config = dict(
    activation='geglu',
    init_std_qkv=0.0556,
    init_std_o=0.0109,
    init_std_down=0.00771,
)
Each number is 128 + 32 x the weight over its row's rms, rounded and kept within 0 to 255. Layers, rows and columns count from 0. The size above them is the row's rms in percent of the matrix's.

# layer 3 MLP gate, 192x96, rms 0.288, rows 174-191, columns 0-95
size [ 90 108  94 111  95  99 100 103  92  99  99  99 100  97  95  97 104 108]
[[122 149 103 158 180  84 151 198 103 108 114 137  46 122 111  99 143  53 125  69 137 105  68  93 115  66 104 100 113 146 141 119 196 114 123 117 112 117 132 110  99 123 121 100 154 127 151 120 137 118 142 169 133 125 183  78 114 132 166 120 142 136 180 103 148 117 163 116  70 128  97  90 130 130  64  84 101  87  91 139 100 114  77 184 128  86 136 132 148  60 118 140 111 100 171 112]
 [137 108 133  97  77 105 108  69 127 116 118  97 173 114  91 108  54 197  60 124 140 106 100 167 142 184 148 137 185 129 135 152 163 199 146 139  85  99 111 120 163 140 102 103 196  83 113 113 118  83 123 111 104 152 118 153 131 199 151 172 129  84 136 116 126 115 140 125 180 122 162 167  80 130  75 114 137 109 118 118 130 107  79  91 139 159 156  92 168 129 153  91  97 149  91 117]
 [157 177 154 143 135  99 122 111 136 104 119 132  58  92  68 142 114  99 112 150  81 161 160 149 135  95 135 130 118  83 111 176 101 102 161  76 124 174 129 107 128 100 197  90 110 192  84 129 161 144  90 149 139 108 116 158 139 124 124 135 191 104 105 155 134 112  88 116 168 136 124 200  58  95 125 144 102 116 158 149 157  86 138 109 193 129 112 120  84 141  83 126  92  74  78 173]
 [127 115 116 183 158 124 168 142 102 131  76 122  75 152  87  70 144 108 170 112  85 166 162 191 194  85  93 138 160 123 173 147 193 159 141  74  92 105 134 168 118  85  70 138 114  71 169 143 125 180 149 152 103 103 132  95 101 121 149 128 172 149 106 122 102 138  90 128 124 158 194 130 111 103 130  98 147  70 142 140 135 109 104 143 159 121 131 140 181 131 113 133  66 160 147 167]
 [167 114 107 149  73 114 139 166 135 130 131 136 179 124 216 176 134 157 105  80 129  90 135  89 120 148 164 139 119 166 111 142 142  68 134  89 117 116 159  37 139 151 131  94 158  84  87 101  96 118  88 136  90 177 147 145 144 144 140 122 113  84 142  81 124 159 125 175 110  56  81 122  99 146  85 126 101 170 148  97 119 106 125 169 126 151 184 104 148 148  60 140 111 163 101 155]
 [149 135 134 121 118 180 101 120 158 139 122 155 158 150 150 188 138 142 121 147  91 141 117 128 178 146 164 168 133 127 190 159 111 135 180 170  96 149 100 111  84 151 129  94 115 150  91 104 175  71 147  74  92 106  60 142 140 107 132 112 146 141 169 113  87 147 113 185 165 103 186 142 127 107  88 155 146 194  87 129 109 108 171  76  92 174 147 120 101 213 103 140  83 104 100 143]
 [ 97  99 141 159  69 157 121 146 158 171 141 123 133 116  75 106 170 113 115 149 127  43  96 124 146 160 168 124 169 130 107  55 131 149 122 168 109 152  71 155 117 135 100  96  55 178 130 128 160 104  95  85 115 132  81 149 128 146  72 174  97 153 114 169 107 156  75  81 109 139 113 129 132 191  85 115 117 144 114  92 145 132 115 159 180 135 140 150 128 137 118  46 149 113 152 172]
 [166 159 100 199 122 105 127 107 105 136 202 174 136 166 130 180 146 101 164 144 102 112 114 155 126 114 114 160 190 132 143 208 134 130 168 129 145  62 172 135 134 164  98 121 162 169 142 192 131 133  72 110 134 197 122 112 136 127  99 151 156  82 141 134 126 162 103 152 125 114 191 134  53  81 161 128 150 131 136 162 166 119 189 110 146 150 145 157 140 161 143 127 176 137 157 115]
 [118 160  92 150 168 174 135 126 172 103 108 110 154 124  89 143 153 162  67  66 134 115 172  82 161 148 139 161 112 185 166  59 102  93 103 133 116 102 147 159 138 120 120 159 144  76 104 124 128  94  68  60 125  79 153 156  79 210 134 125 126 153 100 122 157 125 111 128 114 190 138  74 123 131 108 164 186 125 130  87 118 105 132 116 142  75 107 111 123 113 190 156 156 162 136 146]
 [ 87  97 110  96 162 121 141 118 122  93  50  52 104 162  46 195 145  60 173 134 128  91  90 104  94 126 108 109  93 160 132 154 177 118  99 163 132 128  94 123 124 130 191  91 142 149 128 103 106 151 165 143 146 115 144 157 121 119 132 126 149 120 158 106  90 168 122 150 140 115 186  69 145 160  76 121 141 136  68  90 143  94 213 114 138 119  98 137 106 109 107 131 126 126 149 162]
 [167 130 108 112 134 157  51  75  87 146 110  83 128 126 159  72 110 181 122 128 158 120 147 106  91 149 129 151 115 152 122 138 113 104 139 116  91 106 209  48  70 195 120 142 119 159 160 105 134 121 113 120 122 143 115  96 125  98 175 102 144 112  46  85 105 146 138 184 105 119  97 134 137 132 145 108 117 115  84 164  97  66 107 140 179 155 100 169  71 162 118 103  95 137  95 136]
 [ 86 136 167 163  60  58  95 150 113 181  88  95 134 174  49 169  50  64  86 130 109 147 100 137  88 181  83 126 140  87  39 126 142 103 117 128 172 130 129 119  88 163 148 125 120  81 113 147  86 108 129 134 133 149 123 155 165 145  93 120 146 141 135 101 135 144 152 108 143 120 109 153  69 157 158 120  85 148 128 170 141 150 144 127 137 119 161 123 176 161 142 110 153  92 117 148]
 [143 145 133 110 168 142 151 111 171 134 110  91 105 137 183  68  92 114 136 104 138 115 122 166 107 137 125 143 118 118  88 138  91 121 152  74  78 131  81 122  87 110  95 129 132 113 107 153 194 120 148 161 119 138  95 201 150 160 127 206 130 171  70 129  51 133 119 166 119 118 100 157  83 125 166 179 100  93 165 171  95  86 112  81 121 125 132 153 138 133 163  68  98  87  71 149]
 [119 106 134 129 175 148 132 123 178 144 137 152 177 162 142 117 190 120 125 140 175 114 129 190 119 125 107 141 138 101 138 121  96 134 172 199 122 106  73  92  86 161 145 157  95 162 129  92 125  82 118  97  56 163 120  91 136 159 166 173 152 136 121  94 120 134 221 164 131 163 141 104 140  72 135  92 140 114 137 114  97 108 179  71 139 115 129 131  96 100  96  51  96 186 129 128]
 [109 113  86 122  95 135 126 106 134 165 119 146 155 133 123 130 144 122  98 133 103 149 122 127 124 140 116 197 143 141 102 118 127 157 176 132 124 147 149  85  87 125 101 103 124 170 144 231  45 111  92 114 124 113 126 144 138 126  62 174 126 174  96 160 148 148  96  86 141 100 123 146 115 113 167 120 147 129 126 119 149 229 108 208 132 124  87 116  82 184  82  90 104 132  54 149]
 [169  94 138 152 146  83 106  96  95  83  99 110 118 151 151 150 131 134 183  94 158 115 129  90 152 172  79 137 108 185  76 113 142  84 154 151 136 123 160 107 129  88  61 127 102 164 123 108 123 167 133  66 115 101 136 138 172 183 212 124 151 160 173  86 116 130 148 183 138  91  49 176 100 147 135 155 127 144 157 136 145 130 114 165 166 110 166 111 202 145 140 136 140  97 128 109]
 [113  90 139  78 178 145 105 134  98  98 150 119 130 125  83 105  91 114  67 138 118 111 173 104 125 163 152 130 115 181 115 137 126 132 152  84 123 196  92 174 129 229 161 100  64 113 147 134 113 138 137 123 145 102 168 194  95 167 155 140  93 163 164 125 179  87 182  91 145 122 115  57 151 184 160 128 115 106 131 109 142 144 116 127 130 130 103  98  90 142 144 117  75 113 102  76]
 [154  53 168 140 127 130 105 164 200 129 129 182 176  99 111 126 125 159 133 147 183 159 101 152 142 121  75 144 122 150 107 179 122 131  99 157  74 104 185  90  95 102 121  85  95 168 115 159  95 124 128 131 129 137 101 110 134 158 181  90  57 139 101  89 168 121 130 120 127 124 149 150  98 111 130 183 160 125 109 156 154 210 151 122 138 113  90  71 190 136 115 141 182 101 116  96]]
# layer 3 MLP up, 192x96, rms 0.31, rows 174-191, columns 0-95
size [ 79 105  96 105  98 103 110 104  92  98  87 104 103  91 105  76 109 102]
[[134 137 118  95 191  69 119  47 138 115 111 148  91 172 157 186 114  87 109 174 147 119 112 115 148 153 177 147  81 141 176 148  82 112 168 105 124 129 131 115 152 144 121 150 140 133 149 168 122  90 153 164  76 118 124 104  96  76  56 202 101 122 160 122  85 137 150 193  84  83 139 158 111 164 104 136 145  98 105 118  92 110 139 160 103 128 132 189 104 168 149 114 108 172 163 138]
 [177 175 122 156 116 107 105 152 144 222 130 122  94 144 103 143 146 120 153 152 123 175 133 127 171 153 117 153 145 110 107  92 107 104 161 131 108  88 156 190 119 131  86 125  70  84 156 140 130 115 123  97 144 159 153  87 166  99 179 150 185 152 153 110 167 134 111 175 103 124  79  45 126 126 148 157  95  96 155 148  64 186 139 100 154 176  98 125 161 100 179 101 139 106 175 135]
 [126  67 136  97 119 150 127 171 125 163 104 105 126 118 121 159 155  52 140 169 159 107  61 109 134 120 163 143 183 172  97  77 160  91 116 130 129 100 125  97 126 108 141 122 130 200 109 159 117 103  79 103 143 128 146  69 180 118 140  86 156 109  79  78 110  89  95  90 108 167 140 112 130 123 169 133 128 163  98 107 197 114 143 133 159 168  98 140 146  79 104  92 180 192 113 171]
 [106 133 187 116 182 124 119  82 128 102  66 184 148 157 170 153 105 194 132 158 154 175 114 194 134 145 111 161 128 143  84 117 145  97  96 145 133 145 114 148  76 153  98 153 144 143 129 195 143 122 151 184 180 142 117 173 146 131 150 182  59 106 134 108 124 119  93 172  75 135 117 133 125 177 157 131 107 136  96  90  89 139 154 121  86  67 147 151  94 161 178 143 105  96 128 101]
 [117 147 169 163  77 126 126 165 109 113 161 123 138 120 104 140 141 160 103 109 119 166 111 113 217 126 128 134 138 190  86 127 110  43 176 153  82  71 169 126 117 108 113 148 163 101 119 110 138 156 144  92  91 140 150 165 129  77 122 137 114 181 142 128 153 149 129 171 174  94 104 143  55 195 121  94 107 157 148 198 120 185 116 101 160 187 104 120 138 120 159 176 131 132 131 111]
 [ 78  64 150  96 105 116 129 152 154 167 140 147 162  78  90 193 110 113 121 125 119 147 102 116 128 151 131 159 132 155 145 141 124 197 128 126 158 157 172  95 155  79  94  93 156 133 106 107  78 151 111 131 190 139 132 190 129 104 148 119 101 166 163 171 113 150 138 178 155 134 110 176 114 130 154 147 122 240 135 136 150 120 140 184 159 182 128 178 139 170  87 118 118  87  88 108]
 [ 65 143 142 195 122 133 145 113 122 106 127 143 110 115 134 125 122  67 193  95  28 111 171 133  61 152 128 113  78  84 133  83 174 127 103  83 132 158 121 125  98 109 141  90 155 110 150  98 116 110 158 101 122  89 115  64 154 132 146 158 180 149 191 140 122 115 142 102 150 128 160 153 140 133 120 118 129 138  96 116 129 110 159 124  83 109 171 128 203  59 144  89 176 162 149 118]
 [141 140  89 104 124 107 183 179 141 105  97 166 127  52 108 133 123 127 138 119 133 153 176 105 142 130  98 122 181  70 146 126 174  82 133 100 139 129 132 151 125  97 128 114 108  90  96 110 166 153  80  93  82 110 139  58  74 166 154 127 143 157 140  75 179  50 150 146 144 129 147 117 178 130 108 121 112 115 147 124 159 144 181  73 164  87  99 126 169  98 142  94  62  82 168 140]
 [134 131  83  93 126 103 117 201 147 172 102 113 153 151  67 143  74 139 104 147 115 133 128 125 112 132 143 119  67 160 156 128 137  89 138 142 121 163 119 138 107 152 149 181 105 130  79 114 165 168 163 133  77 176 140 137 173 205  84  99 120 150 127 147 116 100  48 143 183 143 134 123 115 149 115 100  94 168 120 168  96 161 137  68 104 111 141 126 107 131 215 126 152  68  97  89]
 [ 99 133 110 100 148 102 159 134 156 109  81 123 124 102 134 192 130 174 130 119 147 171 135 173 133 117 108 108  90 178 151 205 154 108 107 229  86 165 135 157 138  69 134  54 138 151 138 140  88 123 151  97 182 109 138 134  89 102 169  82 114 205  88 127 113 169 108 133 109 148 163 132 193  92 155 153 141 111  79 129 154 132 190 128 131 114 108 141 136 125  92 155 102 144 136 138]
 [131 163 151 111  82 162 127 173 104 178  89 117  93 126  97 184 119 150 151 200  99  47 132 172 183  84 154 125 101 102 180  88 134 138 120 132 132 138 119 189 107 104  81  95 121 106 124 129 163  91 150 152 138 144 133 152  87 164 133 114 128 136 190 118 117  75  99 123 193 143 101 137 116  98  63 131 119 119 163  88 138 194 129  90 138 135 184  96 109  89  89 145 123  96 143 106]
 [136 107 143 116 108 186  98 158 161 129 197 159 143 125  92  70 118 102 101 172 129 130 119  99 133 121 113 134 133  43 158  68 123 150 201 111 171 148 143 124 113 106 109  67 125 144 173  95 127  70 119  74 114 105  78 128 123 124 137 175 119  87 106 191  98 110 100 128 115 117 111  53 141 103  83 150 166 103 153 134 144 128  84 178  91 106 174 116 145 146 147 183 128 125 144 168]
 [154 130 160 169  97 136 136 112 163 122 138 132 157 101 141  65 122 136 131  98 115 195 156 198 130 143 130 201 121 146 100  71 111 123 182 167 123 122 113  85 144 172 154 133 111 134 143 149 147 116 151 109 107  97 111 169  97 117 147 152 167 157 104 139 106  30 127  83 116 221 169 180 127 163  98 149 166 121 100 161 101 140 129 114 166 116  93  60 143 140 124  85 107  94 109 100]
 [129 139  61 110 119  98 185 104 125 149 161 108  84 169 106  88 147 152 135 110 162 109  96 105 100 204 132 155 141  94 113 148  36 147 180  91 132 101 124  98 133 119 154 172  92 129 114  72 112 165 116 164  96 134 120  93 115  78  56 131 120 145 138 105 131 208 144 150 158  95 100 133 133 150 142 126  87 128 140 128  62 151 135 107 124 141 154 131 104  87 174 159 193 180 114 135]
 [127 124 108 137 141 159 102 139 114 133 138 187 142  86  83  72 165 189 180  71 103 156 159 123  89 127 173 204 170 115  95 132 145 150 159 119 145 117 119  88 168 132 138  53  84 123 137 114 186 138 114 129 130 131 122 123  90 172 116 167 161  96 141 163 162 151 151 133 151 105  76 139  52  84 134 116 122  82 128 133 100 152 161 191 130  80 150 114 147 171 136 117  78 172 118 158]
 [ 98 143 121  95 160  40 101  96  96  68 134 168 100 128 138 114 132 129 161 133 199 106 132  88  73 111 136 158 127 174  71 137  77 111 125 156 210  91  36  75 129 143 104 153 142 162 111 142 122  83 133 101 108 128 147  53 117 193 139 112 168 172 122 129 102 157 145 129  86 160 101 145 100 126 145 152  96 138 139 138 170 105 142  89 158 137 122 120 148 109 128 119  98 143 154 127]
 [135 105 125  86 162 130 148 123 150 146  85 164  76 132 153  91 160 136 140 108  80 157 139  87 124 182  46 149 105  90 137 116 138 125 111  70 112 105  77 180 134 184 140  94 116  80  82 149 122 105 141  87 210  76 141 163 140 182 127 134 106 104 111  97  94 130 151 143 113 162 140 121 132 157 113 167 132 126 141 143 121 225 161 138  94 125  99 134 126 136 185 138  59 142 141  94]
 [149  38 127 156 140 154 147 125 104  78 112 111 110 123 122 119 130 135 152  67 153  93  50 126 155 154 149 103 120 118 137 145 135 146 138 164 107  66 169 111 129 159 157  97 138  94 134 149  67 146 129  98 137  81 122 130 173 137 137  49 143 167 124 121 169 116 138 131 156  90  98 168  76 160  84  89 138  99 162 132 178 108 154 125 136 114  55  60 150  55 145 139 140  99 155 100]]
# layer 3 MLP down (transposed), 192x96, rms 0.184, rows 174-191, columns 0-95
size [ 86 107  99  99  92 104 101 107  93  90  94 103  99 101 103  95 113  98]
[[159  78 109 183 103 167 112 117 121 144 113  85 155 115  66 151  92 129 129 163 120 104 154 125  47  68 135 110 107 139  96  82 128 154  82 155 144 141 134 142  85 128  80 117 145 123 167  69 173 166 159 117 200 138 172 149 124 142 127 153 101 171  79 153 111  88 128 144 143  93 117 133  71 179 155  96 113 147 191 137 151  88 152  70  96 107 116  66 106 146 128 166 141 109 143 147]
 [ 89 132  84 108 147 105 130 199 171 136 143 119 171 160  77 181 185 156 142 128 136  84 132  91 134  90 113 126  67 157 138  84 152 124 172 163 141 111 187 148 145 124 153 131 129  64 129 111  67 144 125 148 118  67  93 114  81 101 113 135 162 124 129 150 181 107 139 146  85 153 108 127 107 108 168 178  79  84  96 107  67  89 176 118 106 172 148 131  97  99 173 126  94 148 156 111]
 [113 149 195 147 132 135  89 114 110  96 134 173 127 114 105 130 121 160 110 120  47  59 130 114  63 144 119 171 140 120 127 148 120 133 112 104 108 193 137  93 113 100 162  52 161 125 155  99 154  84  93 128 220 138 120 171 116 124 109 172 139  72 139 159 116 141 107 133 114 116 132  59  84 109 110 147 173 107  93 136 138 113 143 145 149  64 143 113 136 130  75 167  65 159 115 109]
 [144  80 136 128 110 132 131 135  58 164  84 141  98 109 158 145 134 149 136 111 189 101 129  68 103 121 112 174 165  92 106 128 115  68  95 103 134  77 175 110 130 131  79 160 112 147 128 166  80 157 124 139 106 104 156 158 123 157 136 135 180  90 163 183 178 147 125 124 169 133 145 160 163 140 101  46 102 146 111 130 106 132 121 146 154 102  70  98 147 116 111  53  65 130 139 198]
 [141  77 139 146 195 187 167 103 150 151  83 148 142 120 137  78 157  99 112 107 168 107 116 158 127 151 164 101 126 146 120 114 158 182 132  95 117 118 144 127 135 101 173 127 128 185 180 129 177 108 136 118  96 157 128 135 138  71 187 133 149  73 133  96 182 194 178 171  94  89 177 136 144 157 125 128 145  57 178 167 157 176 145 108 115 109  73 105 129  83 132 137 163 149 152 105]
 [124 140 141 164 159 141 121 153 183 175  89 178 176 132 157 120 105 158  62 112  74 144 175 198  99 139 110 188 158 121 111 112 107 102 173 149 219 128 183  96 175 120 149 122 125 104 124 111  95 127 118 111 188 140 160 118  72 117 131 159 141  83 163  84 114 109 154 149 148 169 113 127 155 102 131 134 159 128 181 132 164 175  67 141 149  96 154  65 145 117 112 135 122 137 141 117]
 [146 112 180  86 139  88 144 167  90 142  94 183 115 126 109  95 120 137 162 133 141 164  73 128 129 184  80 156 147 114 106 158 140 152 125 181 156 133 179 170 140 141 152 110 156 170 140 132 202 168 159 139 112  77 114 147  73 103 178  78  74 147  96 118 118  90 171  82 157 119 153  92 163 131  75 152 176  99 154 138 108 130  89 140 104 141 179 178 144 178  96 157 128 107 154 103]
 [111 118 122 112 113 202 154  94  96 129 105 198 133 133 117  55  82 105 107 160 139 100 187 140 157 108 145 167 127  73 129 168 124 145 149 146 104  69 115  96  76 124 144  97 170  88 130 161 112 100 101 106 106  84 123 104 184 111 133 111 131 106 168 106 140 168  81 179 112 153 112 128 108 126 114 103 147  78 170 151 104 112 136 219 110 126 197 160 136 111 115 101 176 105 126  83]
 [106 135 159 142 123  67 182 107 165 116 124  92 139 113 212 121 120 171 178 101 166 127 156 101 132 162  99 170 156 116  85  93 128 127 142 164 138 138  91 152 146 122 105 135 163 125 221 113 124 108 166 133  94  70 132 110 150 160 167  82 112 171  76 100 168 100 172 118 102 134 169 168 148 185 135 126 175 111 136 156 113 154 121 190 116 109 134 116 151 167  97  97  97 197 118 152]
 [107 188  90 146 119 135 113 146 182 115  94 131 151  60 114 120 132 120 113 109 100 142 109 184 153 162 119 124 170 127 108  82 138  88 221  53 118 111 190 155 167 135 121 152  97  90  85 142 115 129  79 152 107 116 160 101 149  87 130 137 111  98 146 157 167 168  94 186 129 113 145 125 108  93 103  85  81 135 136  96 184 104 138 110 166 204 114 164 168 121 127 139 134 120 182 113]
 [146 161 132 116 165 119 139 111 179 184 114 128 154 102 137 183 141 112 181 100 190 144 103 111 158 116 143 163  71 153 155 105  58  95 120 113 138 109  98 141 150 163 112 198  46 151 113 109  85 124  87  83 105 139 103 167  76 120 116 109 135 186 122 139 134 126 134 110 164 101 118 118 146 111 115 143  71 181 202 150 162 152  90 111 108 145 160  86 158 135 173 190 141 142 118 147]
 [106 135 145  81 142  90 164 104 173  65 126 108 153 124  99 128 172  94 229 203 144 152 164 147  84 105 152 133 124 152 150 186 126  77 135 154 136 115 148 125 118 143  71 179 164 149 165 126 103 108 155 170 117 134 167 163  97 153 124 157 112 135 102 150 126 150 126 111 148 210 147 121  72 157 153 114 126 193 155 117  70 132 109 173 183 125  83 113 146 108 142 121 117 107 118 137]
 [137 102 152 119 152 134 131  92  89 144  87 144 144  82 182 131 168 105  69 144 148 165 178 149 104  93  93 140  78 136 177 132 126 126 104 166 153 108 124 149 151 130  65 113 181  95 130 143  97 160 144 147 127 102 103 181 100 151 115 174  68 142 162 102 182 174 121 125 189 164 123 169  67 156 101  87 102 117 166 195 139  93 161 135 120 173 164 148 178 138 122 128 103 172  99 156]
 [202 164 134 162 109 130 146 112  69 158 145 117 135 179 122 101 191 147 136 182 137 148 175  94  88 100 133 152 124 130 164 165 133 171 146 194 123 100 100 144 138 151 155 116  82  87  78 170 130 123 121 115  85 100 160 184 136 144 143  96  83 127 128 143  91  97 140 131 185 130 120 163 141 101  84 167 104 141 126  53 110 116 177 169 126 158  94  97  90 164 119  94 124 156  78  73]
 [115 101  90 129 121  72 113 137 162 106 209 143 122 170 121 125  90 151 111 119  81 140 155 142 125 126 147 109 190 175 107 115 154 141  99  72 114 108 116  82 183 179 145 164 189  66 150 151 137 151 105 137 131 191 100 170 108 145 212 119  87 101 123 104 102 123  84 155 119 143 168 125 110  75 141 122 139 130 110  93 153 127 148 155  91 127 127 133 180  64 106 127 153 144  94  64]
 [130 132 101  85 149 152 143 117 161 142 118 108 124 144 159 169 125  61 113  82 138 153 149 140 138 150  70 104 166 102 217 139 142 145 153 129 114 164 141 116 109 103 103 113  98 133 161 162 167 139 102 151  65 118 135 129 106 140  93 141 115  88 180 131 109 152  98 107 114  67 146 132 231 101  77 103 136 126 163 114  77 191  89 102 147 114 165  73 114  83 162 124 142 138 170 189]
 [ 88 108 110 116 118  88  70 183 147  87  60 147 101 128 156 109 155 156 106 104  82 114 147 112 188 149 149 108 114 109 118 153 135 134 114  94 127 159 140 101 123 106 118 105 114 118 117 197 144  96 113  84 148 114 222 128 104 197 130 122 130 201 131 166 144 152 137 196  93  49 116 166 119 150 152  97 109 138 135 120 184 120 124 157 122  60 176 108 106 114  82 142 115 135 155 126]
 [113 124 159 144 159 154 190 106  84 139 117 126  95 151 114 101 144  88 149 141  87 137 148 121 150  89 112 122  97 112 146 143 120 114 184 125  83 115 196 174 101 138 184 192 122  80 120 120 200 134 158 129  62 161  92 129 109 163 125 194 113  80 146 128 128 181 138 151 122  79 177 113 146 165 140 171 158 100 117 164 124 146 143 105 103 191 182 150 127  69 100  74 135 103 155 122]]